config = dict(
    norm_place='peri',
    norm_eps=1e-05,
    tie_word_embeddings=True,
    init_std_o=0.00672,
    lr_mult_o=3.0,
    train_tokens=874500000,
    dataset='wikipedia_en',
)
Each number is 200 + 20 x the weight over its row's rms, rounded and kept within 0 to 999. Layers, rows and columns count from 0. The size before them is the row's rms in percent of the matrix's.

# layer 3 MLP up, 704x256, rms 0.143, rows 0-108, columns 64-127
099,191,211,168,212,208,199,213,207,209,219,175,220,205,191,203,194,222,172,211,166,206,224,188,189,192,210,164,190,176,205,200,242,228,221,204,212,223,209,194,211,184,201,215,176,189,169,178,206,204,155,212,168,220,179,206,203,212,189,181,166,212,196,195,160
102,231,204,216,191,200,213,211,171,175,226,202,192,183,212,186,163,188,187,196,212,180,233,233,172,193,208,219,169,194,167,203,185,206,184,198,206,202,230,189,195,189,188,176,198,204,225,206,226,157,205,189,194,200,208,211,170,226,218,180,200,214,186,209,211
097,165,178,225,203,210,180,225,197,198,195,195,204,207,201,225,214,194,191,171,199,195,217,165,196,208,183,159,193,186,197,192,201,153,198,197,247,222,180,194,227,219,211,224,188,212,203,191,218,193,192,192,198,185,199,234,188,195,214,192,215,211,177,178,195
101,191,191,196,227,214,183,166,184,209,195,209,196,221,183,199,197,201,205,203,203,220,198,235,174,198,199,231,234,205,194,227,157,201,231,194,195,226,215,246,212,221,171,202,211,182,187,203,165,229,180,181,186,199,193,207,180,187,196,219,188,206,219,202,220
100,244,200,175,173,205,189,220,208,227,172,195,216,231,240,209,216,201,190,179,194,228,205,188,182,200,175,174,213,208,185,205,186,225,216,206,162,183,182,236,183,193,199,199,187,164,183,256,176,177,189,213,214,191,192,225,212,235,215,178,181,207,202,203,209
103,202,223,182,179,204,244,182,197,191,217,190,188,224,165,225,155,207,185,157,170,185,187,183,218,222,209,207,198,211,219,191,187,207,178,217,204,208,235,228,180,212,183,173,213,202,203,204,134,169,175,190,199,210,174,212,191,206,221,204,198,208,185,188,216
104,218,201,173,218,191,211,227,228,221,215,205,188,180,178,212,203,217,202,181,226,210,208,190,196,213,233,180,155,195,222,196,212,209,185,224,232,180,227,195,207,217,173,227,218,183,189,230,232,183,185,207,200,213,182,222,214,200,182,159,212,206,167,178,215
096,225,227,194,232,188,189,219,229,201,191,208,218,174,237,209,216,193,238,195,215,219,248,195,173,190,197,226,213,195,185,219,163,172,198,215,223,221,188,205,204,174,194,197,210,170,223,204,189,208,224,188,196,192,202,176,203,208,169,197,225,216,217,188,213
100,215,215,245,231,213,207,226,207,195,213,222,173,195,228,207,193,245,184,185,212,222,192,218,209,190,211,174,187,186,223,208,192,219,214,225,201,195,211,207,178,190,181,224,223,228,191,186,192,190,185,221,201,208,215,191,222,207,157,189,238,169,197,183,192
104,188,183,196,211,186,193,183,199,234,168,257,157,193,183,202,205,261,183,204,168,196,203,193,195,185,204,210,229,187,228,207,173,184,205,201,232,221,201,246,148,226,202,233,177,205,174,187,199,176,190,173,158,188,188,187,202,184,207,202,194,192,208,193,153
097,211,205,209,180,230,233,199,220,195,232,199,184,173,221,231,218,198,234,227,217,186,222,245,182,176,205,229,198,236,220,198,217,201,198,184,243,234,220,253,210,208,217,244,244,211,164,207,195,228,233,202,173,181,161,195,202,237,179,194,155,239,202,216,193
112,194,153,196,225,214,212,204,197,170,183,168,175,214,189,205,208,212,223,225,203,184,202,220,207,215,203,211,214,161,184,214,173,225,182,187,204,197,187,215,190,186,199,194,196,197,209,193,194,213,193,191,218,195,166,210,226,179,224,196,204,237,241,179,189
103,212,195,193,198,192,184,218,194,213,178,169,231,198,210,211,218,193,182,215,175,212,201,175,193,224,215,207,191,212,199,211,185,209,194,186,216,204,197,189,230,232,203,189,184,185,194,193,210,188,223,230,224,217,185,187,181,193,174,190,205,219,191,199,203
089,177,175,227,202,204,243,206,199,183,186,209,210,186,212,218,182,178,216,231,204,191,177,227,209,218,199,202,182,198,197,212,199,199,204,239,210,235,191,195,165,233,194,218,224,184,220,158,225,180,202,196,184,181,209,213,202,196,165,194,212,192,203,205,224
106,189,170,211,245,186,206,213,195,181,197,219,200,158,168,237,204,196,199,203,204,219,212,199,229,200,186,211,184,177,168,209,139,206,205,196,195,219,196,211,201,183,209,216,190,233,239,204,184,216,190,192,215,194,177,223,247,221,226,213,195,234,184,206,178
088,204,181,191,235,211,205,209,212,155,221,199,186,227,156,197,210,227,183,189,199,207,217,222,208,199,176,190,213,182,210,168,200,176,225,230,234,221,205,226,187,221,206,205,199,207,188,202,187,198,154,197,182,201,214,187,223,234,178,226,200,165,188,203,195
109,209,191,205,206,178,203,166,197,205,191,215,192,214,211,232,218,196,192,215,178,212,236,192,189,198,198,230,197,204,188,152,204,213,215,201,212,189,220,232,222,185,215,224,182,211,186,178,176,188,193,181,190,223,181,192,219,191,177,210,201,187,190,202,187
098,160,196,207,193,197,206,215,206,163,219,203,232,207,208,199,207,206,189,168,217,185,195,195,200,225,205,224,218,195,166,194,218,186,166,223,210,217,252,175,232,180,177,202,194,134,220,194,205,164,198,184,168,217,185,225,225,192,206,209,213,196,187,193,175
094,213,195,196,172,174,229,223,201,194,216,220,192,238,208,187,197,180,175,192,203,186,204,206,194,222,185,201,191,206,220,195,174,240,165,191,203,179,209,219,222,176,199,204,205,210,181,218,234,200,239,182,213,159,200,184,180,219,197,187,134,205,199,209,196
103,208,157,208,198,206,196,195,219,188,194,178,226,195,178,198,200,194,239,214,197,189,233,196,204,194,218,202,232,177,184,185,214,155,201,200,215,205,208,227,232,198,220,185,172,170,227,186,219,198,188,195,187,226,192,215,177,207,231,222,213,196,228,222,173
105,200,231,204,208,172,249,194,207,184,228,208,183,217,207,140,213,219,187,166,221,234,176,180,174,189,186,167,194,202,200,249,200,184,172,208,176,211,215,186,190,205,194,201,184,204,249,191,208,160,208,194,207,229,216,198,206,218,209,188,206,221,187,223,186
102,203,182,189,198,191,195,202,216,166,224,192,189,227,202,179,174,194,176,212,214,190,221,207,218,149,200,238,189,210,239,174,185,150,176,197,197,207,220,200,229,198,194,178,186,235,191,216,177,195,219,225,205,196,215,240,210,207,144,226,202,219,200,229,181
101,179,187,203,191,231,212,166,167,168,207,222,190,201,218,212,182,177,187,204,210,176,228,217,221,202,209,198,204,216,151,203,166,233,201,207,205,189,180,213,257,207,197,223,201,190,187,213,194,198,230,202,204,198,185,214,233,241,238,193,172,202,214,183,217
096,178,212,217,162,182,202,202,212,202,179,227,199,203,180,219,205,200,224,184,217,206,218,158,180,151,227,178,197,244,208,183,219,201,201,187,181,179,204,233,205,215,197,201,165,165,193,178,190,222,244,228,209,185,205,187,172,207,158,211,209,224,206,236,214
106,181,195,212,203,196,230,201,188,160,166,200,191,185,199,169,195,147,245,215,190,154,238,192,215,216,199,225,219,197,199,202,186,187,174,224,206,201,168,231,158,225,209,189,202,196,204,155,151,188,194,177,190,170,182,180,212,208,197,204,170,195,174,181,186
106,195,226,170,211,200,210,187,188,185,201,212,172,236,214,193,211,246,187,220,222,230,186,225,191,190,190,207,220,176,188,211,165,205,198,168,191,235,165,201,187,210,191,193,193,210,185,195,176,179,193,181,180,230,219,188,210,226,201,190,199,196,190,210,195
100,222,190,203,210,207,207,177,212,219,197,202,184,188,192,209,154,209,189,199,170,215,213,194,183,173,199,223,219,196,204,170,174,196,185,219,203,202,223,180,244,195,194,170,199,180,217,229,206,167,200,177,239,205,202,186,183,184,164,196,168,214,206,216,197
097,175,196,173,197,231,176,192,217,202,202,195,156,221,200,151,215,230,243,201,204,171,218,226,208,207,212,231,184,188,213,204,183,206,220,184,226,207,192,217,198,196,194,199,173,192,176,223,207,201,196,205,216,203,191,213,244,182,171,170,191,221,213,179,190
085,203,174,221,225,203,211,193,221,208,197,189,202,234,197,195,183,194,202,187,185,188,175,193,197,187,227,218,187,150,182,232,191,202,188,184,197,221,226,176,230,186,201,190,209,238,183,167,204,213,241,205,202,204,219,211,221,158,161,175,161,206,247,183,241
096,193,211,204,202,219,202,198,219,195,170,235,188,211,189,194,176,178,206,187,211,176,206,157,198,206,184,203,203,186,210,228,225,180,219,191,231,223,245,236,237,231,177,199,193,172,166,223,159,199,192,209,197,208,219,212,207,162,233,200,196,154,204,167,228
090,198,188,203,227,210,195,211,197,212,212,201,178,177,206,174,192,191,174,221,229,239,212,194,176,179,200,202,209,226,171,221,158,183,170,153,209,183,203,214,211,220,207,219,178,181,180,203,205,234,198,169,214,212,199,179,219,218,208,152,181,205,250,182,180
102,185,182,173,210,207,228,235,203,175,224,178,181,214,215,191,174,198,214,225,163,189,208,211,203,238,197,182,182,211,203,188,201,194,202,212,201,223,192,178,207,173,204,218,199,196,146,190,247,219,217,226,214,185,182,203,198,187,190,201,186,204,199,168,204
101,209,189,190,161,196,196,240,212,180,191,247,173,199,220,203,221,206,204,200,207,211,208,189,229,166,169,206,197,225,183,194,201,228,197,184,210,168,169,199,195,175,213,178,158,188,189,200,198,193,170,177,177,243,166,225,210,191,182,220,212,219,219,185,198
104,173,193,187,193,187,197,180,171,205,219,195,199,204,235,208,217,204,185,240,210,168,224,181,216,180,218,185,242,221,180,199,174,215,164,196,201,216,203,206,182,189,175,193,157,237,216,212,201,223,158,226,205,182,223,188,192,199,229,171,225,217,176,224,231
104,244,209,167,173,204,214,212,203,201,180,196,199,211,201,222,201,187,245,207,214,204,186,162,179,191,229,230,212,207,191,196,207,188,182,189,158,187,172,206,197,190,242,205,183,208,225,208,216,162,171,196,230,202,220,214,181,214,206,165,229,140,228,246,221
100,200,208,234,219,171,193,201,222,176,189,239,205,185,223,199,173,163,181,178,228,182,223,194,162,218,223,206,208,200,202,176,199,226,217,197,209,200,176,213,201,198,196,222,232,225,220,213,182,200,209,215,180,217,208,241,188,167,227,152,228,209,227,211,203
113,181,199,203,189,205,219,193,208,228,217,225,168,219,201,215,219,167,193,222,203,195,190,206,190,235,189,133,200,199,178,207,183,176,172,218,197,224,158,167,185,188,199,185,171,194,193,170,233,188,202,166,197,177,209,172,181,186,183,228,172,242,195,222,214
092,200,212,190,170,186,210,191,217,194,201,210,174,182,197,225,215,206,177,215,236,178,232,193,228,196,201,195,206,211,194,197,206,185,202,218,201,158,210,175,233,217,218,200,212,194,204,188,219,196,196,199,194,198,151,202,157,222,222,200,193,195,188,211,198
106,204,161,186,214,176,217,229,195,201,190,194,205,202,213,206,188,156,160,183,200,221,197,173,189,198,183,227,203,198,178,213,220,192,239,186,238,208,224,205,235,194,221,193,192,210,200,217,186,212,215,219,193,210,192,201,219,206,204,185,186,173,181,205,197
092,206,218,203,221,223,223,205,189,206,194,213,223,168,186,173,225,216,230,218,195,211,215,212,175,181,205,229,199,182,216,193,181,196,187,191,195,195,208,232,219,175,188,198,226,181,190,175,209,199,185,188,212,204,203,217,167,165,213,225,181,193,221,208,196
096,178,207,195,204,228,197,206,160,198,177,169,203,223,202,187,215,203,222,220,177,222,210,208,173,217,188,171,196,197,191,156,210,192,187,218,175,242,195,184,174,198,178,185,207,245,216,201,202,207,208,166,198,238,193,156,173,197,224,196,214,174,176,199,172
102,235,201,227,154,179,198,205,198,220,218,209,214,212,219,221,203,210,204,197,196,229,203,207,205,207,142,206,241,181,198,188,184,169,193,226,186,205,182,198,220,202,154,203,214,219,197,231,191,229,190,168,180,183,184,184,169,184,168,218,181,178,187,204,175
110,163,220,165,179,193,219,218,200,163,213,224,216,203,228,209,191,191,181,195,200,176,209,205,229,193,193,204,181,205,190,207,220,204,192,212,197,234,197,184,190,205,216,204,217,182,208,216,188,144,192,208,209,204,224,163,168,217,191,222,215,209,207,170,172
103,200,214,191,195,200,176,135,213,174,208,165,211,186,197,185,203,216,185,192,190,193,196,175,191,219,191,191,212,178,177,223,194,169,189,207,175,256,205,205,195,191,205,211,198,182,187,203,210,194,227,220,170,230,195,177,185,217,178,208,212,153,178,204,186
097,187,205,241,179,182,198,184,196,220,186,218,186,193,170,188,210,211,193,215,204,167,192,198,199,190,230,200,192,182,201,185,196,165,196,208,196,155,207,237,175,189,212,183,210,225,214,205,200,207,189,206,207,209,194,218,192,207,225,198,221,225,184,200,226
090,220,159,230,177,205,212,219,177,220,205,197,178,180,186,172,160,215,191,228,167,201,220,171,213,172,225,202,211,171,230,196,192,210,190,173,199,202,211,178,195,234,211,183,205,211,189,182,194,229,194,238,186,188,197,165,214,178,240,197,194,206,191,225,179
105,220,186,208,188,148,186,166,187,214,211,192,193,186,204,193,202,209,213,163,208,195,161,203,219,176,225,183,200,174,211,176,220,166,190,203,150,221,201,192,188,185,206,198,219,203,200,211,233,217,188,190,200,196,207,200,187,189,179,248,223,161,213,177,196
100,224,206,192,195,157,222,211,246,197,182,221,184,182,215,196,199,173,221,207,170,223,202,163,200,200,189,190,168,269,167,195,215,205,181,186,206,217,222,203,218,200,189,191,195,133,163,228,207,204,210,218,207,163,195,198,215,188,205,157,221,199,206,198,198
104,242,199,206,182,212,191,199,194,215,186,203,184,197,197,227,233,200,205,211,185,236,202,160,200,198,159,215,189,196,194,156,198,186,186,189,215,200,199,200,176,209,202,197,216,230,207,205,187,191,207,185,198,198,235,182,201,171,225,201,240,172,215,171,183
097,214,204,199,221,177,197,207,196,190,235,223,187,202,198,164,227,243,234,208,182,190,165,240,223,183,216,197,168,183,226,184,184,182,191,187,264,224,198,187,185,200,205,199,236,208,199,221,183,220,161,174,177,222,192,204,208,162,213,205,169,189,215,170,198
102,209,178,200,179,188,202,230,224,214,191,238,192,199,134,208,185,188,226,200,207,192,196,195,169,204,217,215,204,197,206,178,174,181,202,222,194,182,238,207,210,178,185,215,219,190,147,197,201,209,151,191,208,207,190,186,201,185,196,180,180,188,185,200,170
100,202,166,217,205,182,216,176,204,215,191,196,244,200,176,181,198,212,195,198,201,247,227,216,198,157,235,224,202,159,208,216,189,174,208,243,196,180,216,190,176,203,167,164,180,207,196,215,218,207,168,180,195,210,206,232,228,212,220,181,161,192,215,195,217
094,195,227,224,197,174,180,217,216,176,219,223,153,211,179,180,209,204,182,227,206,183,187,206,192,201,176,177,188,210,200,177,207,191,166,181,248,217,187,224,178,232,207,200,228,172,201,170,190,201,192,221,189,211,175,233,182,202,192,194,175,192,200,169,243
099,216,188,186,165,231,197,196,198,212,188,177,183,222,192,203,208,218,170,219,166,189,224,214,195,222,204,210,208,173,231,181,222,206,179,231,215,217,193,187,170,187,177,210,198,175,222,227,245,196,177,207,194,230,173,207,218,195,181,160,197,205,236,200,193
105,234,151,174,205,180,182,192,198,183,200,190,196,165,195,207,217,186,220,195,204,193,165,191,235,222,189,175,146,208,214,210,183,190,206,197,245,216,215,167,212,206,171,171,205,209,200,172,178,199,197,163,157,206,183,211,188,211,179,207,192,168,199,219,224
108,242,184,202,201,200,200,194,200,215,216,200,200,221,206,219,186,201,200,213,211,210,238,168,232,152,224,214,235,217,202,203,219,223,191,181,218,195,201,207,204,226,174,215,173,232,201,187,197,202,216,165,221,198,187,189,193,199,182,219,192,212,174,210,238
091,198,172,178,211,215,197,190,178,150,197,197,222,147,209,189,206,172,184,222,193,175,192,197,160,223,189,205,217,203,217,211,191,193,201,230,179,185,204,209,172,234,196,242,210,164,221,188,150,170,248,206,208,202,213,201,168,213,230,203,205,195,202,199,202
107,177,217,157,214,226,192,172,211,192,179,201,185,204,194,172,189,194,191,182,214,181,211,194,213,216,230,135,210,168,199,209,191,206,173,182,208,194,206,205,221,206,254,172,207,190,191,217,206,175,176,221,206,205,204,212,182,206,196,210,218,203,220,161,192
101,197,203,180,216,175,184,195,231,187,196,199,208,195,209,190,171,176,209,162,188,208,222,180,198,188,211,171,203,195,202,215,166,206,192,201,188,171,193,205,211,190,161,197,186,190,205,214,196,197,162,216,170,237,177,204,210,167,162,230,217,177,136,225,197
119,220,186,219,201,173,200,211,179,193,168,187,243,181,201,227,150,190,205,167,232,189,238,201,190,167,233,182,205,213,207,191,188,219,185,177,208,221,183,239,207,208,199,196,171,203,187,195,208,187,202,188,240,174,187,203,186,191,165,232,204,200,198,202,209
108,196,199,163,196,184,211,229,206,211,195,187,192,179,202,190,216,189,172,199,205,216,224,179,203,175,150,183,225,200,179,180,212,201,227,237,195,228,183,199,186,210,188,226,200,186,236,195,210,189,159,217,202,179,274,193,181,216,196,249,213,205,214,181,209
107,221,194,198,198,220,210,206,190,224,178,181,200,154,182,202,163,213,218,175,218,223,226,208,212,212,179,222,175,194,236,199,195,199,193,237,177,193,160,234,199,234,174,205,180,213,196,165,202,220,211,216,221,220,214,190,184,221,152,198,222,218,212,197,216
097,177,196,174,206,203,175,230,217,236,186,218,242,205,151,189,206,197,180,192,196,182,193,188,211,218,200,231,183,179,215,196,208,216,185,150,183,180,204,208,202,207,216,220,212,187,212,206,210,209,207,216,190,201,221,164,213,187,225,186,237,198,186,216,210
107,208,199,240,219,210,197,238,231,230,214,192,239,227,212,192,211,244,207,228,214,186,254,194,184,220,220,196,193,219,197,232,192,230,194,208,203,227,156,174,183,217,211,207,182,218,203,194,182,188,208,195,233,213,194,204,216,222,235,205,180,235,215,215,197
096,216,209,199,220,182,201,202,195,179,201,198,198,224,207,215,179,217,194,209,225,204,183,185,189,162,217,196,198,201,208,173,207,228,167,212,176,211,205,189,206,215,173,217,184,224,189,224,207,222,218,213,150,194,244,223,219,180,201,182,230,184,180,206,238
099,220,175,225,217,226,175,223,209,226,237,223,191,192,222,186,216,208,222,201,178,197,244,198,179,230,167,223,196,197,192,183,184,197,213,207,206,213,191,215,178,166,213,202,208,221,209,242,230,194,217,224,182,198,174,205,188,175,192,223,191,226,196,212,174
096,225,196,185,226,186,198,192,225,184,152,186,207,204,176,191,212,211,193,184,218,212,166,216,232,183,158,227,206,243,217,215,187,190,233,196,189,197,233,185,185,197,175,221,232,200,215,180,163,218,204,221,197,165,206,193,204,212,203,188,223,179,232,171,222
097,194,207,205,185,195,232,177,205,216,218,217,191,187,184,183,209,192,216,196,229,212,197,183,234,174,168,208,199,191,177,229,196,223,182,167,204,192,189,254,185,209,205,194,215,186,197,174,191,180,208,222,207,196,206,215,214,195,233,188,178,187,222,190,190
107,213,199,236,181,201,197,220,230,199,200,218,212,171,203,200,242,165,196,191,215,201,188,217,187,206,163,184,207,207,201,216,183,220,193,232,211,193,197,212,203,176,204,205,163,181,173,245,200,181,177,155,209,164,217,213,196,187,219,155,191,227,215,203,189
099,233,185,206,202,209,218,226,189,169,171,212,176,220,198,225,192,179,195,204,201,208,215,197,196,202,194,235,161,156,225,193,188,177,213,214,191,238,208,199,176,196,219,211,200,182,206,179,224,153,225,160,247,212,167,208,234,200,210,181,229,186,179,202,166
097,218,208,173,192,167,202,210,204,189,196,157,200,216,212,198,231,207,183,212,197,178,190,157,146,158,226,189,185,200,257,207,196,207,203,231,244,228,196,197,199,213,246,232,189,212,183,204,215,186,175,208,226,216,191,173,201,199,212,201,203,230,203,191,189
095,195,193,212,198,234,207,217,194,184,173,192,196,214,200,169,204,186,186,230,215,214,187,172,197,219,220,173,198,175,174,175,204,177,190,209,199,187,208,197,195,196,174,183,182,208,218,142,221,181,166,192,172,197,197,234,161,196,233,188,206,190,191,204,172
082,212,192,211,202,183,234,152,179,164,214,194,197,224,189,219,193,169,199,185,182,165,213,223,248,218,227,204,163,209,211,226,193,212,195,225,186,230,235,167,174,206,192,172,171,228,212,179,223,228,202,202,215,178,181,191,176,212,173,198,209,219,214,204,217
098,208,169,218,203,220,172,215,211,167,240,209,201,215,193,184,158,198,202,231,199,210,179,188,242,206,231,224,202,205,184,217,190,202,183,168,215,224,186,189,198,200,185,192,213,230,195,160,192,196,201,207,183,206,206,201,179,197,203,198,226,193,229,230,201
098,218,198,199,187,173,214,214,215,251,202,191,190,207,194,238,192,193,235,203,191,221,187,200,208,191,178,234,197,208,167,174,212,203,198,218,188,196,166,210,191,192,201,196,208,183,204,180,203,183,233,177,226,226,166,183,215,199,207,196,218,235,217,184,181
097,164,191,195,190,234,189,198,209,201,218,221,226,243,182,210,188,188,183,227,253,211,224,195,223,174,229,201,205,178,189,211,199,181,219,186,154,211,227,171,202,210,223,237,186,199,209,210,194,216,218,208,182,221,206,178,208,192,204,216,225,215,239,212,193
107,220,186,164,185,183,243,203,207,234,207,203,191,216,227,181,216,229,197,172,174,201,201,178,182,178,206,216,207,219,197,190,198,184,212,204,183,215,206,211,211,217,218,225,162,198,189,186,172,194,195,192,213,209,207,217,207,233,168,195,188,215,189,218,224
101,214,188,193,228,214,205,220,224,182,170,216,216,200,212,224,227,220,200,189,238,185,199,183,183,206,183,200,212,182,202,210,178,197,180,193,178,184,243,237,225,180,218,188,210,207,181,200,228,165,175,245,194,217,176,192,196,183,213,214,193,215,198,205,208
092,178,200,192,179,217,164,191,196,228,192,215,208,185,166,172,211,207,162,208,192,190,201,184,202,181,207,196,165,211,213,155,198,189,237,180,209,223,237,213,202,220,223,184,218,166,175,237,180,191,186,167,208,173,204,197,182,215,209,208,230,195,203,200,188
092,201,204,180,218,203,196,202,191,165,184,219,199,189,221,184,199,203,229,187,175,167,206,202,230,167,197,206,165,214,199,202,211,182,191,180,193,213,205,224,215,181,192,231,196,216,211,176,191,199,204,189,223,220,243,234,188,178,187,206,182,169,208,223,184
094,199,160,202,209,232,215,199,232,209,194,203,181,197,208,209,190,183,199,185,187,196,254,240,208,191,220,201,203,235,235,184,194,197,203,197,211,181,167,224,198,236,211,149,218,186,222,189,192,216,164,223,203,187,152,221,232,180,196,217,199,226,205,212,168
102,168,227,197,229,200,205,193,170,194,179,217,183,192,211,226,216,177,180,201,180,185,214,159,182,241,238,207,204,193,242,174,212,174,166,181,197,202,203,180,204,185,219,210,197,210,226,199,231,230,218,210,215,216,201,252,199,214,189,199,197,178,188,227,215
098,186,200,198,196,231,208,198,197,198,223,177,221,206,174,212,185,198,211,214,203,177,177,215,178,209,227,211,235,159,220,204,198,191,223,184,204,202,163,144,224,222,203,180,248,230,211,194,213,246,196,177,223,144,190,187,199,211,185,209,234,188,211,234,194
093,205,188,235,169,190,218,182,230,209,163,238,249,180,226,172,241,215,197,201,198,200,217,199,227,185,176,175,183,242,223,214,223,186,215,201,175,197,213,208,173,197,219,214,179,161,199,228,184,181,172,201,203,211,198,216,233,189,150,204,180,183,203,206,180
093,237,200,170,210,187,207,230,210,196,192,217,201,207,185,201,225,202,232,208,190,198,222,188,219,219,173,214,221,208,209,215,187,188,209,196,249,215,204,182,205,205,206,199,175,221,188,212,213,244,158,169,201,169,160,202,232,194,213,226,217,173,204,210,191
105,235,211,226,164,236,188,188,233,214,164,184,181,195,219,205,231,232,200,186,184,186,256,184,183,186,176,229,185,186,196,171,186,224,215,170,188,170,193,209,211,166,202,227,223,195,201,227,198,189,189,206,200,173,216,206,211,222,235,185,224,221,202,213,205
103,243,195,199,186,206,182,225,202,238,197,164,201,214,188,208,187,181,208,190,188,223,192,203,185,225,211,222,186,177,202,193,168,220,237,198,171,226,192,201,194,199,174,181,210,213,203,204,227,197,200,188,211,210,218,176,207,179,178,203,227,184,200,176,198
109,194,199,200,187,203,196,194,242,187,200,201,159,198,207,208,218,228,180,211,223,199,204,213,191,201,204,214,187,210,244,173,195,179,179,183,185,235,238,221,200,221,180,236,175,185,218,207,172,194,201,195,190,178,167,204,200,172,171,190,168,196,219,198,211
107,207,176,206,176,229,184,204,218,236,203,188,220,206,185,187,202,189,169,214,201,188,196,179,193,171,160,198,185,175,211,202,202,189,182,244,216,185,180,185,205,179,229,224,197,244,195,196,211,168,182,191,161,228,240,191,186,194,193,169,198,212,212,177,191
100,178,192,208,191,213,210,199,224,200,229,188,214,200,219,203,183,216,175,196,190,243,215,234,211,198,207,214,229,195,218,181,180,212,176,225,214,181,196,236,218,218,213,221,226,221,203,215,240,195,225,202,162,220,223,201,207,200,192,239,224,207,213,206,227
095,195,217,187,220,167,189,206,204,216,168,221,212,189,160,198,191,222,187,177,205,210,199,234,199,205,183,187,203,183,185,172,228,220,214,228,229,230,210,186,201,212,170,191,203,220,223,197,216,183,199,190,193,172,207,188,195,204,211,212,249,199,216,202,190
106,227,195,197,242,175,206,204,186,228,190,190,158,233,175,170,175,216,181,194,204,199,205,183,213,203,207,196,227,213,210,194,211,183,170,225,224,158,171,180,218,184,183,229,158,210,199,223,188,216,189,181,200,185,207,216,206,196,199,233,228,202,209,164,178
103,184,199,215,267,214,204,188,178,223,195,198,201,184,215,206,183,176,179,199,235,197,205,170,193,212,208,215,168,166,198,163,246,176,197,188,214,205,227,199,198,178,187,201,201,213,188,201,211,178,183,184,191,196,204,137,190,203,175,226,225,200,205,206,199
097,188,226,190,196,189,197,192,222,226,179,252,205,188,219,209,180,168,216,193,218,202,225,177,205,191,222,209,194,179,216,215,181,213,194,181,174,173,230,199,182,219,191,203,210,210,205,182,197,179,160,202,198,183,193,197,247,229,219,212,197,210,177,222,235
102,180,205,202,204,160,213,207,181,207,232,217,205,186,208,171,216,184,189,175,204,166,189,240,201,214,166,180,238,192,179,205,210,154,180,216,154,206,178,171,207,199,196,197,194,217,232,188,195,201,201,159,175,201,203,216,194,194,209,256,189,197,222,184,174
098,179,203,178,212,220,213,210,237,182,184,210,164,189,205,205,199,170,225,237,222,200,187,177,220,200,180,232,208,223,210,210,199,187,229,218,222,191,177,182,210,149,218,193,196,210,235,187,176,211,205,200,193,209,202,214,211,221,170,172,201,199,223,207,223
098,184,202,197,181,171,223,200,215,169,188,190,229,201,180,162,218,211,222,238,211,171,209,204,192,232,176,179,222,227,202,210,215,210,177,180,200,201,165,178,196,223,152,215,247,211,194,207,181,183,191,194,167,165,190,211,223,199,195,206,163,202,198,219,223
109,232,194,180,206,160,199,198,228,217,199,216,207,190,209,209,141,196,159,183,205,222,197,214,205,221,191,195,231,188,191,193,210,211,194,210,245,196,216,173,214,216,227,204,213,231,214,194,207,202,176,191,216,153,157,187,179,208,169,197,197,215,188,205,217
098,201,199,210,185,220,195,210,226,201,209,219,198,193,191,187,194,200,232,224,178,203,213,180,163,240,203,189,208,210,173,200,202,216,207,203,215,190,212,209,204,203,166,201,198,219,199,210,193,176,195,208,200,185,201,195,226,195,208,237,224,221,226,193,160
097,200,211,210,211,190,217,211,185,225,186,185,217,188,200,229,192,186,215,157,194,193,205,149,204,204,182,211,185,183,178,203,220,205,219,226,162,229,178,195,192,185,226,218,174,188,208,207,222,181,190,205,151,235,235,192,212,211,183,185,187,234,195,171,134
099,193,221,218,182,203,198,202,206,192,203,167,203,230,195,211,213,205,217,212,193,195,238,214,185,178,180,203,205,209,159,220,168,179,213,175,206,219,216,192,206,162,184,222,210,189,184,214,173,188,212,183,213,216,199,228,176,159,182,215,214,212,209,182,213
102,197,178,230,212,195,187,217,192,172,206,215,214,201,202,228,201,181,222,210,210,215,214,197,218,194,184,195,194,193,209,215,192,177,211,187,203,182,201,179,205,206,261,165,205,178,189,206,165,230,231,211,179,198,190,209,210,224,194,185,222,203,200,226,206
097,156,186,200,211,240,199,204,207,198,200,197,168,175,191,192,208,198,241,197,206,176,188,205,217,195,202,176,201,234,194,211,220,200,194,188,227,182,171,188,186,211,225,161,235,147,193,199,189,219,211,157,171,238,194,209,215,205,215,181,153,227,213,198,216
102,240,227,180,183,244,206,216,200,213,194,195,198,196,209,212,191,229,224,192,187,167,226,203,187,199,195,200,224,182,199,221,207,191,198,215,195,221,189,201,176,252,181,227,212,213,200,251,204,234,208,247,194,195,169,203,184,247,164,200,210,193,194,206,222
096,196,207,242,198,183,188,212,167,202,235,215,167,195,209,176,209,205,184,221,199,190,216,215,226,197,232,183,210,212,198,203,189,176,240,191,182,176,185,193,203,198,197,208,180,192,255,230,200,184,210,164,194,185,192,199,178,177,217,179,201,234,206,185,209
092,210,188,230,217,198,191,228,228,217,183,205,213,175,182,175,203,217,197,169,251,194,214,187,201,207,233,206,231,208,196,207,230,216,167,186,181,181,182,189,216,193,211,190,186,183,190,187,209,240,205,181,207,194,205,213,149,200,202,212,211,193,180,145,204
099,190,176,207,220,213,171,177,181,171,203,188,206,164,227,221,200,198,189,185,185,191,205,195,229,216,217,187,198,213,216,227,165,188,220,167,191,217,201,176,201,191,191,200,192,197,172,209,243,164,218,172,240,232,199,227,199,197,193,216,161,164,223,209,176
099,217,138,230,226,191,183,167,202,204,207,212,198,219,222,206,183,184,225,206,207,217,207,209,213,218,189,221,178,191,185,207,193,196,221,222,178,186,238,205,225,208,201,215,229,187,224,208,169,206,194,176,174,170,200,200,156,203,234,185,245,182,202,215,182
099,171,176,181,218,208,185,196,188,219,196,173,201,165,200,184,203,193,212,233,188,209,225,180,204,206,204,190,182,226,215,185,201,203,227,181,193,178,176,157,172,215,225,197,198,142,199,197,205,167,173,188,210,188,225,204,207,232,165,193,193,259,175,204,218